{
  "n_layer": 20,
  "d_model": 128,
  "n_head": 4,
  "n_kv_head": 4,
  "head_dim": 32,
  "d_mlp": 512,
  "vocab_size": 1024,
  "activation": "gelu",
  "norm": "layernorm",
  "norm_place": "pre",
  "norm_eps": 1e-06,
  "positions": "rope",
  "rope_base": 10000.0,
  "rope_fraction": 1.0,
  "qk_norm": false,
  "attn_scale": 0.177,
  "bias": "all",
  "tie_embeddings": false,
  "parallel_block": true,
  "init": "trunc",
  "init_std_qkv": 0.109,
  "init_std_o": 0.0172,
  "init_std_up": 0.109,
  "init_std_down": 0.0086,
  "optimizer": "muon_variant",
  "lr": 0.00976,
  "lr_mult_o": 0.869,
  "lr_mult_down": 1.5,
  "beta1": 0.95,
  "lr_head": 0.00872,
  "grad_clip": 1.0,
  "warmup_steps": 200,
  "schedule": "wsd",
  "decay_fraction": 0.656,
  "decay_shape": "linear",
  "final_lr_fraction": 0.0,
  "batch_tokens": [16384, 32768, 49152],
  "seq_len": 128,
  "doc_mask": true,
  "train_tokens": 152500000,
  "steps": 4774,
  "dataset": "wikipedia_en"
}
Each number is 500 + 40 x the weight over its row's rms, rounded and kept within 0 to 999. Layers, rows and columns count from 0. Numbers have three digits each. The size before them is the row's rms in percent of the matrix's.

# layer 17 attention value, 128x128, rms 0.251, rows 11-119, columns 0-127
110:526422508525552514466486546420524534516529542496496524508522473499534522508536471447533528495503493535446472468526504506514423583474449482500440484454464473547555399506465459503537515460488454540525494499467536535548453572529519528468579556520455554543459472504481462374479489472564483545529572503483557579499474474482619477580506511461539449547501493486504491481463516530522531491491
096:528531449497545512503400502489448476520440549444550592442461558528485527465428478473497501446548529512461489473513509428588444525477518493481403442454548448517497481482498492521510478462459536510511486431455542490467531544512538483458469455473457492450503567498528516507474529496514503499427476573482454416518484544534440554435482529493585511544462472412506512501481455544517508519474
097:529554514492461423481516502549582459529483480542489522492504514425518520449502531552546501470481545468493511513443464475517527468476508492546573419493470506545433558501499477538475501538477512514440478413444482498456581435579436509461492491511499455492505477441442440504480496487567576536493496491505563495494438545513445460435535505490519479539508485538423452563521503532528529477623
108:498530543448440529439531565507504473410487515551540435487541435472453528523561547473521496471426524491531456435545544531520510472470482545507469524486544471528450500551493516464430544485485525538519568522505527494488490534507455483543496510537475512505511512444446486484492422580502540601470508494524441566490492513630472577444494522576511445467451513436479487512497448461477529485525
102:465480516566481453540582498565509565594552487577468520548508518463461479597462481455510473484516536517491442405500494516516531551547497490536432458523437512506511546487493551535520458477542467460445457504526484507443445589476482577489439502492535465509566558497456472442459461497445456449497567532543417534477517478492443481489521548442466481483522533500490477484496529444509507491487
097:540475489426486525516468561388425542540436510459503477496576543491530513509519463470508523576486515538515526498513466465519523513488517504543463547481579519486511523556531433499482543507491486495519522497509513524520490512437470465502597515481547500464491517518536460531504453574517549438476474397497462492446431476547489507489509453461519480573563399474574478413488563528470466458451
101:477469493527456505541502465550533509410568500485479561498486498442504509521482477389470488509507431536507600605504431488415460571461520485482506448497505527534450519520533497532446576450572446535488479499507553542534480484466534469429531551444535575451506509507486533503531538511453520502586581517479488546502481478527472516511471522566531470503493502442537492455464455512532511460533
101:534488439505475456554534525440454462488518516446559492528536490551488468518520440457444571480423535477510494548493453498552502462588512555496490560525566576450450412492516539511492498515559523516499520429547464471577455512513570430508460561494505497498515450442507434468489514494519542455495523507522496507496495572482583453433529517467443486446503481523524519444565479481541556557503
098:493440458547563553546529545423475559455451508581540484419525466445518566505445557503473536510433502529532520527473512479524535489521474455495457449543481565466488409530555453470459496499421467469520502465512532467478474613470458474518530447520523459502531526484541485561479511430476451473531535548554474515544501562519527414523492492494494513535515506461539572505460562464482469502529
097:487541368430548523519506505439476503464452476566501537478481512493460524554512515437533542482462499521584505500514556474471447406471462438500501460499501493439519518506512534438531453517512499531518530482558517497440471519534537433448447503473437464459438553483568508497465476555481556579524469443482482484477471573486428548511461495419480483541573506517460527486543505476503510455546
109:548557537531514528510553530511514521531460520485545518463452452530507477506477513489491475532472473423489517453459499542470436404510523478504453539509506501560573557584485546487586449545522554520424530531473463460494459522436571547531432510504522483496458539464490531507474454512454511512470491454448490502505523461510527500424523427540494526494560475513503587553365441458486521539488
095:541480584484409474580529513493485512522496433560484469483487531492497495476492474469527453534491492482462458519488522456579499529455468465555522454471476524465487526516535453509511472426441534494539472509554490523502475463439608465491570550558455436490525452455517552614493580527541495485486551533490551505525451441537486486530457494471486442475542475461512522517479521595455499422528
109:480449596520502501422468500442558452508433522448513529527483505454498536473508496467559467529488499520408472563544484548523574406517454398509552467523476508429553474510519481435407501473521521494437569512536511455507523422511532494505482549450504498524486571434436502459490462423508496463511539534478474566459493545514498498494487507470545518507549530543463480529555488559491498495487
096:492497550475479500493504562455546534544440457536494535515513421487459525469503477461474511425488582466493522580546450473545506548489482518467492463503511490442548506466512524476554601495491562485498428478490427545509457542574549518480517500491563600548512475448501525460522495502529530392458485501552427533472540452487519525520487542593508569461545451491515460524531466489484487523436
094:540521585467520518486494471527529467564512545483493486507511571437477459532564548478510522620515520443540521511413515513472527521484532483433484518611439495448512512485439464486502385473537531480495511404459536600392469542540454498530518528501511555538517545505514501516553481496501512485524518499501488532527543502469496500560471510470503462484550526556510507453459511493514435469553
102:515403520473452495492445517511557458476561502500504517438538537510526522457477499528498446486504475523497485558528506515499443451584452429494509575457516545461526420413509489548480507442446554546498510444598445525519549484441487545464557482544491494466539468445479498509566535480514507459499470490494513522544475562585505463552505415489512499513539495539506547465435532477595486462531
105:449498465520506469483500507490533487468421523518461491501430491476513450548525510590480530475534448472501531589542430547477492505461514520509534421436564527561511520419509521451470507485598502437513505482498451512542487553487424494518572544460487458458521456421487467447511486501525449515465467443492518545576578515509490512511495548531465506486551535379511479509511547467544516486437
098:467540518527496484477500500537506486455481552499534455441479524506484482481543489503492465524439538498496486469600502555538480482586476489414525528413499510473515413549496495500468497437476499514517422456499514488551535522502490521533499435487420520473485566505537539399470463507499387468370450462490552492492464518522488555544521561479571516493583510491472493466484483431514508466462
102:488644487429468483491461469523416450513449514482519500566514442547529552507497444551541454447532493486497497517478473516540468449549564528497487502574416514508561458501502528501446496550510446487479477458501492422477474499475532513489473493512472538556509492547471494541520547505503525525572465458545506578473515493518428458417456529496574553483511578551539499464445519486481455489562
096:453494454483543441515442481516538487510461518541543529509483514535508535548467529441470472505511420436435425567429477597512491420496527545503543545506459527478525419523498449478495520540497476515479558440511499547554540426484500567464448472494484448529532529495545527487515493528549449487533521456493483437511397468543440465529492471590488525563554533418484490477492478478453514524513
101:561478451487493441500423555428448483485466526482547541561487552569539482445514447461505457525471485537525452545542567540497488474569507510435528438531431492490462499493505477477481523498416491485490511528502647526512503487488465433532465524527516557569488478472511510490450505397515457472560486516528464517494583468499470512536544490546435511493561426508503465522545509515499457474470
113:495537526575462452527572479536460480504470517549494507496564532541534514515533533514511468514452486510510487537414392505497464540550488520486480440562507551505515537520541486553494502581503558489555496464515514555520511515449507456505462501445479467590442500528436521456556527457496504413463395529507444465549443544509511513469384458534424504528534479515502427498463498502513481494533
088:453551499543511541501490426535532480542556526576477448506530331518480529500483561549519465571476512440423507498513486559467548484488512478563515492481448568474497491488474476518501491515476514463466472507544526493533494454473432450485423463510474509500462473548454507484449564541510488587486502538463530534470549440437515530506533512559472441507509558512534517598457465495516481510453
098:495525489497491438550436468509543523480445530553491423489489413475465532522490536431506560495489473477496514452491548490526529531513480578516497555463434510490474554492498451482553476505565523487529443505453502514592481420453522496513470494474496543509513466460526457510547473522451361459461590569547569574504499540568501465517546489501499448497503527463515548444505473533505477431458
093:518574428526469440423497471505519481516489547558478561534512459470549497440508518474454429535556513519494459521534479423511511544541519474582486563513478575462533463430450468521561488527485575530498448546537513460437461499461458481473457560514514518483493519507479477512525593482514585442477486493499516520483587548465469454460580474518502549523551457477493513475528453503508494424557
092:442500483413513440495481495478547612471429471555531452502544522488499525506480452469601456488465550521560573520519494474516580529488496474517526556463476442534454472517504442523524440559448476495485461512509465468452468474425431470478479468489513480550444456485535512566455483474491527542536458507499520444528459446501443511531538492525502542490606498453528543523538464488484508407514
095:495531485535505539527489473552552478519495471516543476502469532633459587496536456487504517419457550561518574517439449526527520492568510506530509478472507508458466475569521494513475486458516503422485461498490375522464528520460491490526545503456551534516555475463531438568476398501520499515477499501540459434522445505513502505549493495493490473476499517451432482454430450425464565543508
092:448428528472435474549537401509507519495496506489494422540382532506525481551474529524455462453506495523472496532607451463508518436507549538510547535526491490517531442489494555448527577548552479417486501469466549497469486450445524548515449471511508543538484440465496547506501563485590509499453520526452456497574468460453491504526526484512515574507554507546519568479476498491513534481448
086:473486464510529538573419445570510466468511509497570437527451440494450483509437559531460481541520519593504426456485520521543532460537536483464526476489520544479561538514535465489458573539459451530503485502443436508439493475498498472488431472505512460449437495489465556491493479465486460429437505515559462480458504514486572495519441473543482558502427479483445471483397553514499548460512
090:484527473504465571509503529492574560498527455518570534555442527529502478462465473555548428548478511519493401428495551482448464508503503555402508503545438507478495540544487545539469478465471464443558484506545506477475451454470534442499522509463473498485436491593455571502476492542528521490446520513452521511473552480418515431470543490555511469524486598533474480507510546515433541462529
099:505460527521534483520478541515513472405518505575480488556533475515500502443502520445514543510501464477488428482529516490455568530527441411407520507504471513451462467479475499494540475473485526516508517534449599544577529472492472511535549448491462511440498489538514447449513527481529557481464504517578568546449491495456477457508539536540437628496521488550416487558474481440463489500561
103:465434537550508502488550553458496511569477548535521484548473516556513511549525522563445447488489524479529530445499585496474477566502504484573482494482562553432523428447485523434514475538515475497482495492509505512502491533437475416496484550490475462476550526497509550473533440558534475477453490429494573459473550535542553462597444524548579472523478430438542471492534484507442472469440
091:531535638610580533512533464505498557592487486531519564563489448527501438437518464423558493515533440431511505484511547479542512417516529482495480409471481501497504531484513481456517532510489503469529537494464566452517478497470493513550490467491438567488474463496520497531518480485489525542476489490495536453538454444562474494448500435483466488474561527480500507486580432446506555484483
089:521484491517520547495497490467553549475548521477463542520505596532517489462481486480527495425421467432429517570548532485455541580495489480491496558488498457527510603502496486477491516564447496470489541548518501513521500463514388451521452546480521539505502456532440533534479492514555509497603447476529513486543536486525463534490480558567471585434525485485503530542496485572530474419429
103:431503483482481467498473475473548476522507511501411497532576503504464478549482495472488589512484458505493463393570487421456540511491463534495493506587431518499487561460491509474517520533462514472523478457462547506520488512519512484539518488537511487525406512437447510535476460552495609521586450508525512572529540497468536481519539490475441601489481573571485510507483407491478512464459
092:478521498549455508502470551556424579558451514510545552494503459529530440499465567451465472433526468482542517554540526480490492519545540566565509497473484488508500480576497498496510494561507487535489540511489481543488506550513512450474566464464550429531539488492513495470483533506499487542541406541449504472349513511433454539499530511604520485503464475514402549504502535573505532517500
104:549499499504562490535510471508446476536461484552538408511486580527559502498584532612474451500510594505544464558474444487554470553581525440455444481493528546476532459558486507478480527475470524517495526491429470474476496517503475548463527484539478517556450521486499444492479463510518476545517477470516404524495477525502532523467441456502623457518459476498515491557513495549486439447451
091:494520474451473489518418503501550540519577470539470428430549477501554539487545479509468488525496465485500558551536470499480497513535458471472534437616436463501467520491469492541515506511529499463469569497501503451506505537522454589497445504510516445511443455487447449538503555476538609533427490482469578519467440541480487518502493460541488450429510531518437578583514488515499481535555
086:462474488451532578498464509486396532520501475518510515509435478477585492473518433534489447455508518523495496508495468542462476525482518552515474399527515506477578593499525499546429477519509516480441524504528474488537440536486485529477606428504458515454554488501506508544522424552456493551523573508579488535500538493566558508562451502468448511565519439552544490563470462505543490503483
096:559511504570500489461494492493486577512447493493476491507464503573478466474487540461440551520493539501421528482518401509514601533467411565492554537515523491560461484457479428545533491426455466501472521459509473434507530560547489498505511446463494470536483493466487484499511432443504482525497491484507543425530585456549589495471516498495555579549432504477535484514434502531529501531567
092:527469575495564469456514490504432529499583549422533421497548507456456492511475499500487510473550491532504446530516449525401489500512469465465504482513520498518448483490505472576549400489420469387503531525486494477436454436514543505516455514519460547444453497447439448479430555510504481476536463401470465473489527481473511503440504462542502487485446489492426495540509506539547525535506
093:485522535508486465538475513502541430493533489529483561505436536447539470454524527502558442508550557484532430498422476489486528491514492463502544497504433477431572499520537487487473451549522471546486496488450491443484510518545540517493482454442509558532585503548506494503491477589549501563528497496477494577426490457523551564547467527534486500513464535486629481495435392490541466533559
102:475506549477483514481518469622510424444520441463487475510463456438447495473497591437508551415435520498562509511523544488491558516482468438555545441530494512483524537530491535467465473455504557539507501509534477503474536497560562478517443440492524424544518488511550483491451431576547509510571448522487501422489529476490476442463490433472464468549532517496556513541439540491511505449483
099:589536489539526444593527483459482526441493495539472567447447377489475452494531454503506565514535481531497523495487600407527488493477442579457524484474503440507421496497481503468464476581455481467490517484477489481482454485459481483446472479556523497498567512510541576504486473519503522457508520464512476513498493457476483571550541532478502508453492563488456498599463547517487539443555
096:477489559387545500510458522548533497570486524519585497417517489485492483506565521503421474519519490541506516518516502495453492540492474512611514503515552537484518500446476456536517507522430514520544547496470529561447496503545467499559516496423520553541538458606569509502539426509547483466481539591582519499563504506454486495464449471422440518477448526517447510514493482480527487519465
100:443587518522564496529492513501493481530500509445542556478522506449496501470511464522437477489562460522458566498589484528426465395525458555459494447518484448557459480521460474480468482504520521549512494572479480481400511474507433521507528523466522518438550590522494514551507543465558443451525499503480501488480445499503492454554500448454509513421499562521592500488547501584473464483462
100:502481519436490448524485482548526461486543491561487536489417434500469542461473540548502580495526442541519498572504480491518495416449480474499548538484427400529551533491496491563500464457544451538458405532436496498529523533517472439484475513553513481507518461572512575523563521451509535450489489483474488589580485482554440479482568528518589493524533485521487465515512460504477543483465
097:535524465513506463462482640523524498525567533483538448488520514490535501473520579485533517521407461485542483458466487532493467473538452523526442507518417588523459513555478489452505503538554470461507525492560467477479429548512489460501538475591447529553523426496588471572524506461521492513497565512476440563459581506450488494515500496523529534447490514510521538515551491417530492540514
090:506573580468463510430507483490555527474520556472510531534443510493479515512522476495431515578528549523429535585462487464497451546589512543438498526485498573449452463576495471510485439459515471518482526458457504463470453504427509487496537466518453488444483479493510547452518463536562537444553598553534487605467471558551536577498476495477523490522525476475488516533465530497466499524463
096:526478580472488490474507531527462558481529544491576426538476506495524528523452491487497456526500434523472543560395433485556513513475458459475436471486501517480452461503473486484495552514501472554510469480468579571523530518514511534409499451491608500515442524534439499524465465489499452541589506490494488560444470517493558482498494473508494461512479470433559504490531514385528574561538
108:514530504512503523486509479590460522464491525505469483471501462445466449476486537441573508528463537455486400493506548457441535480482483535598438507464466479515487492480529484544557520469523491502494510533481552473588497546417499483529518523527549496539531405471566494474467539451485545569534596457522543533556526439446524506508565507496526588497505561546500555490420523527536534477530
094:506498526553505451520542502442473525484450502530418495478496436444439439535433385475496558571492508551466385490569492484432528519522508462568437483481485539584538521519513494517507526497578422453509560531538481531478498520526475500502468512465509544528467453529497485507442527535457522456441507503559546514496540492567490476510582477473450486463504497511435500538485460449471543530466
097:523517377490454534518513576510510481487479515545520489535558465554507505528475491554508460437483502491434480467456454496540488523524539478561486488478543519482587494541491467535465500481502509417611531590483491545500524480522492489451483490533554523503554504469425471486549398467547467520541501489400500436514417498508519481449455525476547460502508438480441479499459494561510513465430
113:485532417510522445471504494535452506562449492502508507534526462526495464471416449587534492480511463536476465526490457529501493535483532478512479539511392529465489518449498521499571420514514470423537533566459495498612491490485399471497527477460457517374524537465466587477454436438442531490456512487543538511511545524484493452457503525452471467482483510552509533495514473553511502481466
116:427463496521469431514481438556472558521463479487477433504499457553490505420501516448504460455503552530513478472464535521451492522476525547493428487528549558437509523549486466515474515500584507488438508510494540529503521539520473534500584517505565478516460472534588503514516474493505430515480569508445420460482489408457542572593490467596466507453477475467493488489482487405478526536518
103:518532579493438562547505533585497440507425568468615539511566488433556560498481505423481490519454490483436541513466498436497475488523483487543485532482506574513495525519458473419434584475473492525539455492518518466542540563510532579474482502464462526448467535467481467525534483466512475454508534550483454489515491476559476514421525414513488505469479447510508484459545432487474514491496
115:500477456545539502457561548457578454441502471530541534489504486600450465526546427501476538564477525404470611499451531524512473464551507456478479496488445476498467459462490593429503450462493464527481620452534477496520503486447529511537518478503498548514520445505566492487434514492482455462484489458503514584524475539493526504521469473433464502481518527473511447459486551498474530542557
119:510517454436515488445465527498467438546515545493521478497546491497487534551492535545465494530538485531513526546518481579369543452428524482509519474488503474515541509501492439471496437501460543514469541588442392510544507502549492535552400511533451526541521531520537548516536529482475518493421471478544431498436505496442560475448493500519512443544484548477506502448560574450542460526504
102:481595459515486586540454513475499497503529459480490466498523505497421486446489445573386542532523519540514460463485512480479442485524510473573482450495481475470500503571478468430484495393537561485556435542489466527501488554503563505468518537519491453469503510503510497485505568419541491548499502488495545564578457564473496509437540489501473542535493497435438529537516590514498451455519
123:461473500452475477470463509537463496486537525399487537465413569488501508470505528506524469519476553424494432486511444482521522525470422508504493540462598578493434499455520460465459507448494508513522493505490460536537509469573483564550540538465471446398516526546474492467464547562478461526499552505516504456571508474447491508509542571500451513466511532503531545445482455465597541577510
107:459504489530519546469475465510419585462504462488556508420482476614507511454528552490515480522470477520449481360508511505458505497475505515420527464517490461540482501434476492530494581521578490520566475479501553562477507439439515489462453515505598481521535509487550485445597548448520476484571556582471468500545507526498448500527505510524533516508486518503488537473511458474508517518542
111:476509495505596439450496468501477518515509438467531583465544500572433534542511482506489530501527536547471511529467530478426528517559473486495455499412556528487500576606489566486487550500567496517548512559434472535474514456460489510427503571569528490487568464481512468522480485546547500579564491526467477517524540487491507494493468502538455497399534547450476497555467524442493509469458
121:465492429463479468475411509556560467462536520506461590500568507527445478561458495479472508493521520557476504415505486535517466464501524550514459500552524527470498501484509514517486470536508521509539487502496476537504456515464472478490482665460518538477583518478489539506614516516475465437480493503552426522516525476427492484467502446541485570547536469419507521454461539523462548547460
107:515488482478479469530478463518508508492575443507562577543459548509537520463511480520543462544515539417494473534492535592528520520443548530507461483514522513526534439526498491499478476482506451484592442494427539542448475560626470498500463479484426499486496543533488567495441530534500532457470480496541520558524531529464507507409558532535434524504539534495474397436512440475448477493471
107:492522483565513574514431438504495476534515447485545500464530529445447529454542462508534535478599506484426478469440489429478479511531509451474520459511453496504560525486474468517492570491502496504461494504563503538500512504434550572467534524480497506580487602538468531501559441527514494463461522505458531554518578503488499508495524474557489381435558494492552471451512506540427554438472
119:515596476530468540511478574476439441443513518501448535497401565465483497439444432464528558545458495485549535485470460541389491466515550500459487539506548509469520549499495488468559511455503471470427521524517510544501481510456472500545473523462479575481509541448455529519559498524539532549486476468477460553494509524476422532540481516485524461524591557570413490521495528553503499535458
112:514497561494469520514423521535479526534486562494504517527522517465442453497467485508487460487455444545538563493485540585532494523510529425450558404502508488519456502546497554491526496480489464458469498478473513477480475628494496489477448469451431418496534556456591523407454481518493533546474477486431561527471476491538489529496495556478509559498465506506464519466574613493507511544543
107:475506575495479519456418502449475557503539497471514545446525426538482491602458531519521442524496517514489500484514424431448500466433491509528493524503524509496480552512479544486504577558514463535540513552498460481479528525539509540497517510447541511497506445487470531554512529469511496501516504484510474438411511481592563528441518463434506443534410490561488507602537527475616516503451
111:568538528563471514470490446568557490483445506430511476526523534493481495445478462550508466509483505436575515432499493496488433516539481523444514482519565530508422533475500507471503456499516494499525492410600518524558502529459498482488541541552466417496487528519555588427550475523522363453465452514473502467443511456492517464483503585550452500496551530508475475512461452502464515510525
119:448526476462514583532474444483483551533501516530502490547530475495398477434450510558464523522404471469441527415491500471535458524501489612459462528538468530533552507502478490535529530511524528538508480390523492543472501437516480452456521560505551513466487491498490494514557444522537519577508536547491494534480498523481494511596522420510458465471514512450543473487445448540412550497517
111:455501501488477535460573508457587555470504542468448496599437485476500479478498489456458501543506428524481524476558538493496530491510475532540489505486519508506469473483484458500506524524513493488546481462566536604481480473506501530503481507514551388632483523491451513514550530458515571477491492514443578534463521547508477599494486510489485571444512491602503513556557448536479540479448
110:506517491538488549459487461565525484456520454433435466481457465558477451469483524530532527499513480569540490502497570485518488539446543485475447549438507538462525498476513568509509470482513418520496470544504495561537475420510463476497428461479508564540460498420486519527572515470537408502527496570472518509517531494507524532454506500553561463413557575562518471546451509475479561546408
108:528501543491445482496528542471459512551511469519519497548516500347512504459571501457597451426529551496442486513514515575485536504510451546552490490525465541473500491509486501514515448498470453457533513511509516465497551539478500393492459476498492527552536558499550515506455472542523425494472484414515466426470486431498464504493548498527510531433466449501540575470516440562578467528479
097:502519514512533561426495462488511487481459486560513540442524513437510506529496435538504477503502533543504516572550511469498500468511488447489660523514560421450482489581506507440566453504477541527466509523476501495534489445472411491512486485503452521471541483438514472542456558586511567503553516462543471507407492427550514529425463494428531458480538518484547503507511535526472509471483
115:514570510491518505499470517444453535500516496545474547523522463489626522391504478482497538504448494432456485440607571490453403521558523449520486456512400492480531429486501509490518458474489499525516553544493470538539444526541511528573489502525514450502515464498546563512431493492500495541487537496473497593504496453562501512606481556484504457534494482473523478511533528494533512480548
109:566527504501528469539504464514524517453468451552489495503588550500512482477471538473406526533493514512501516497522541467491455470571519473437449508502460509488459532451466507495546625436531572481509416490539542525497511345536551480502478484498492435558502570514459529440497494505472503553520551473504485455467458566449475501541471441516527486509470428541496525487431477497457521474466
108:529549541470453514466548493606508575544481515549456486536473515439468532506553511491500454456457541475492525493461486427560560494494421506508527512448472578557439492549485415524497587542456526512549479514553551517537517447520481534544505479510518548494522512510455545475508483493459515535480574463500476502529428437467515540464492483473358547484513570469492546516461492483538470471494
109:476498504519501529528443520480497455476540467554517516561512566477528466482496472478584511506505515508530474486544591564570442479520532495473530507471543544559576607467545473493556477487488515547553499516493412544478501451488510492413497519461490470537484468477518479504551457537501527485548470549463567506481471477538408502509454525560439555498453420478564528490529515575589488472551
106:513504539521516517458467496445440455538502454391551472574543477518479522516545551451572592516534498539514534478409460530528504525441536518552454531548534525468531491441486563493481506497526583503502512490586498509531500494445536488471496505526494417443528468469457494453435527496484551512490537501526472450509500477492542531433493583449533569553538532538507545540544440466540462555478
119:480525473474543432410550515512537571516529438482475518548530382571564489520435542491466527488525541479539449454462511561476515527474499495495505501531516529511537482471500566512449439403497462545415534509539476550517505534476562438517483383460466497521476466477601537508464438499483470523466487476476445486494510526475485527521435488454535452558520509518492464531471497519481506440527
107:458504497528527505447543519557466450521469442473476429534505468493473493502547475447545484532401482494463485482483467450437467484565459561507457543461487525478574620512508480586506498524557521472528436437527500499518536477529459529511463454514581487561441571540526539470488499549548425469499521522494461511488526533451534507468521469487419533471550509444496449512422519511415486488508
104:486503562471513527491506545530516492484579517598516529573518507572536463494507461473522517531537490489547529426535515511510567577492546503453531457541532494454522474500469492602490536511468468508460467522515460456494496520491504460439563445510421474515491546495528513474544458506548497525487505509464504578496489524446418470400514549440521449521539484524560539510524376460581518514545
108:520406502432459496546491530525518531528540497525495508492451439475512450409519542461493540542493560520495527503555508543620573512512480502495485484522486533497485577489491455488491575496502489480541512399499519502532491492571498548469474552472493499576520471508461380494489472478515511536505500531497509527443538550513553532502545415577534543495545475596475506523426553500454482510455
108:471568543475485481419498496574472528539435492498462489461514503543525467470526542593502493521582498488473586490503550540466423450499546489489502548478507496460497511433497510475497542596513598462430513483447477378531449505462531487517472448575499514487434512551535498558486512501473503450485582492497498497486501523524456509551521569498435528490531544506462467527467552483566531519484
100:478504479489435395459521525498488461410478430473531449528444486526530476491490579489448443460445504472520535542485482479471539552510441433541448545462507578545527458483509443523499471476544500485488590488558489473467496580532468498430485503544444511463493539498474510485486567461478463526450471457522444512553570527470524489463476482549540509488468462557503559490551546448520539408511
090:535530538487405489432475526469537535493654486491548547474492394443476507508482515474546509545449465432512518495482482526520468464472457478483502474454443560523548483545510489510478492491458487523541577490525570486475473454512524483426493481515505484548509547456448490548502520502597453567481484508481488475535546535546477540485510433501470443551456591457513442500516459536526466483553
092:420478408576554472448497462562567489520499463539507467451565522532515451512495460438456468402501487469456551488472469465506505574506450507557507503518490470519509476459459504505484498523481553476555472529518518481534526500489489543506522470556576514444624580522505464514506551538546469502501508497513506469474458541420505477538462486425549488441474533475568514452478586507492461516445
082:486510461453521520500504515510535503443495535495417479466416500545478568470530486489506428470516496523497515564547527443477436513488522464580447425467508515538494437544531465467500496526527458465524528461499566540484496491508451541498511573526598496501564500498544430477517520395539504481548476531484422470514545503446486556505438543565520461492484497440455472474465487607457546532555
091:534419446446541506463504488425526487452510452483527552514468497557477495443489486476510489449544521541549533507512530511457498394548466500509567508521591482477526563524498517409441487548476548496534459493576478500471497442594552498465435464468495447539552471476554473481467470492458513520401492543443474519475589510572472539508508511502460448525461518463478510493546559496500454493524
097:498579547542545610517521480447512526467475476468527454457489490480470502512504448509426482501609571456530469548458493472524469536529503493514523498456467522505488465547485525468471480469502472563458547479432470464539499435461507476538491466520468492473448537539496490530494518451517444451411469615542543436444598522511514503500488472521461413477449525561431467460514518496521506483457
087:519557520420547492473530506498543500531497481522500543578419475498488499428526425505485489585556492428506466513561539544459488522487547551507494493469521562545453499494508502505542363476507472466479499489526523505457482461461483505494519491556427493460466571518521496505514524505490453494492503533562434493555472484472480485424485445504479470470547581550435491487612519404546482529516
093:464494463495452571528445497483513538552489493441463497563484527545480437526465459538516506499504574561457508544530503528535488479520413533522516473506489478503521481517479542494485523481519500565505460407551432453472460500525554490521400519439486483615501492520474452512463509491502539472540474486488548369457561415500540493534505540579544482470502518530562475460451485470483559471551
082:519448437537481463556494509478532449506488548544492545517502560499475543510603550527495464515531525473517458455519518468471526608568448453432497511466570515518531427528498494416443557437524506473538476454472420490503498563528447486509546550502401496460481508512483395500495514537489563535462513467489468547521530495519511483611502466490514497542505454439490457477533502523514479541535
094:515550465523494494552522444447464469524508474484549471503489537588462484514503601492432465511519533500529504563503501496499407478575534429510514576494444523475504434492499466437523417558532510496449497472527496440554492495530499537549419436506464549570499464478515577466537508503543462478506557497521519522547522469523528469463546534542563416556461527564519494483475450516525459565483
083:485481589473490568493491486450521509493474503528537522502541507507577486558536586508483510502552485521487478504516468433468520506479517454427604481462477609483536473466517540523471535490466481567434512432537503504476527558548504495498549477514520486441457512471537521483434556531508469547442515483581448517466457587459482475594506449477496494455536481520493526496446498598539455464447
083:530500509451505499508501533498494493489470501511457555487546526479554541404511475452540494442465485480526479443501563432498439451561411513498536420528486509585503496547518482527498505490493491411471564482531449507526501457532565522547483559554512480539455524522581528531540495435508516475481497524535539462509444485535514444486491534461463468564452501516501532606373456519537458447521
096:506483514510558529547537531479517539482438561535515486529528489482418537490472500532477529455530496517532538508532527475491432504473443472490421548467484546596506543482511493527545374507453452473542508558528518461427446546511476506525475516504533516521465549508543506425489600522476570602543523453518438485469518424515498483522516441484446514469466511462560506568473522481581477513518
089:492524553471575455469531453550540510483524458494421464551523409570517398470528517507491493487530451530489508530485460459501490485491510490501489521578542546453514492540459586556556432513571492488480527516506474470506451532496483482505544476561479448438489490483454514495528470502499528561476497452435517522402547443425511473468523487580445532502444537504511489595542455526455483480558
093:555530494531510534509578506535498458474519463538495437573490446457480549571452488433447576480438586585510539483469487500588553490524424512456518439458477536471530507498492509557495473481410537544483436480478441512472503500518443512550444504543469490495547504496463455486469498514522531495434500498552462562542477528511550494469477600468536504466537471517483498458531426532518467566487
091:397533531527523491480498516560498505500427561522549458464502500571523441504524502498543517512544505432452470455398545528496536439494584503470418537521545459513540516519475466497476508505566441482490458487489501507503532450568479513602474478477496460549521507481536489470498446449496442456544495564502577466432442490539486476560496521508525511544577544468549487467481495591495485507438
090:521578475422506542516548565547526529541489540538488551501465460484511526524440460501534444527486529468504554415563522394456520541523440484438467584503427546531498535558444521474542562484515537528499484492430532510512511462486496556485561521450511523460516514533495437492490504519519527428503461475466522544481521500467416438426463472522481507560489559502470464450563506568492533539496
086:544436494500467462510431548502471462549513492482471537564488548554495466350530502479536495515553533550506575536462510606505511521506449477473450481487484519449495533518455475519473441511470521509487418424431525507468480493538485426489487487525500550484583457428455515542532513463529538531575448505532512521500461502408445537499499504493446501512555486547491485504493475472501484578440
096:565483530438516461532509492561573528531547482440527509504478536535493521498488561553524458541507531463560510378457511494552495549432419524545517553527503488501456562466489509511533516411482459451481521557492450466493496567450490487584480503471464463494503496494579562544482447498545536535542496558461455462519488547467482488538534519476530442452430447513470502472503513460494546547589
085:488531513537481438472511466459482508461460504498505446448500428536498484544478494486376484534465505545492537544529481590491489530495484550538421491553507588521473588437516511491632509511457485500467439510485435521457478491539521576479501422563534456519463506489454450505484457508522498521529504563579553514487475567519466510495529479523445511539470532461486479489438503471473526543566
100:429526563485476462545476604533471471476452533426524508506493527542491546494498547529525575428498485504464520489529426487459550471512486509452500511511498484524465453515529473472500568553510463534511502501518555489505487562517416495469484486467510463560393475489521454566514476578476496540447566527497492475535572504490519496522464465530572407433415534509564532475488497516565518438548
094:481567537512454495541521542382438503484441458499472457524466544524466494489483516531489583506512521497443510415595545462486444431482493464487555500575527534487500498398497532597492458516499488467499506465506508472466503512495510509473553428474522470468477543475496546448539488563547504535493539547489501393443450565492490529551441475471509539487559440517536483471501535505492457551510
100:499545461474468528545495519500556514526488514430527555519458503480480482473475557477483568558565461518510582539511457505543512390512519531497466508506480397491508449494471509539508478407496535465493501554505526523572483476517456549506453514458529494515488520445511399539527503548509521451452488510522554570492457457519479477608471467557522478468492505538499421507632519522531458479496
087:473497516507447615473466405506453465491460460460500530469490520457449501516539531460495534507513543564499502516449514528434493560489578421522492527541513487507496451472494502499552539482448516475548422507508463514483546510546473504569469518429500539512443536586539500483508546606499453522414480443553491530462485486416439467524498463544516493582518475470525558463429520483502490517510
088:469499437514515520445521505575466510500533430461541507481524506543526498482551499482525548411515516588502459542540615517478498470489502589453476469540454529435486531469510579507487528454499444502551498537559481497436493566514524514502515462492468521489593531495433495532452432464535481484516581514455575513511481529502479426446478551536553468489501485545496438458532557558525480539535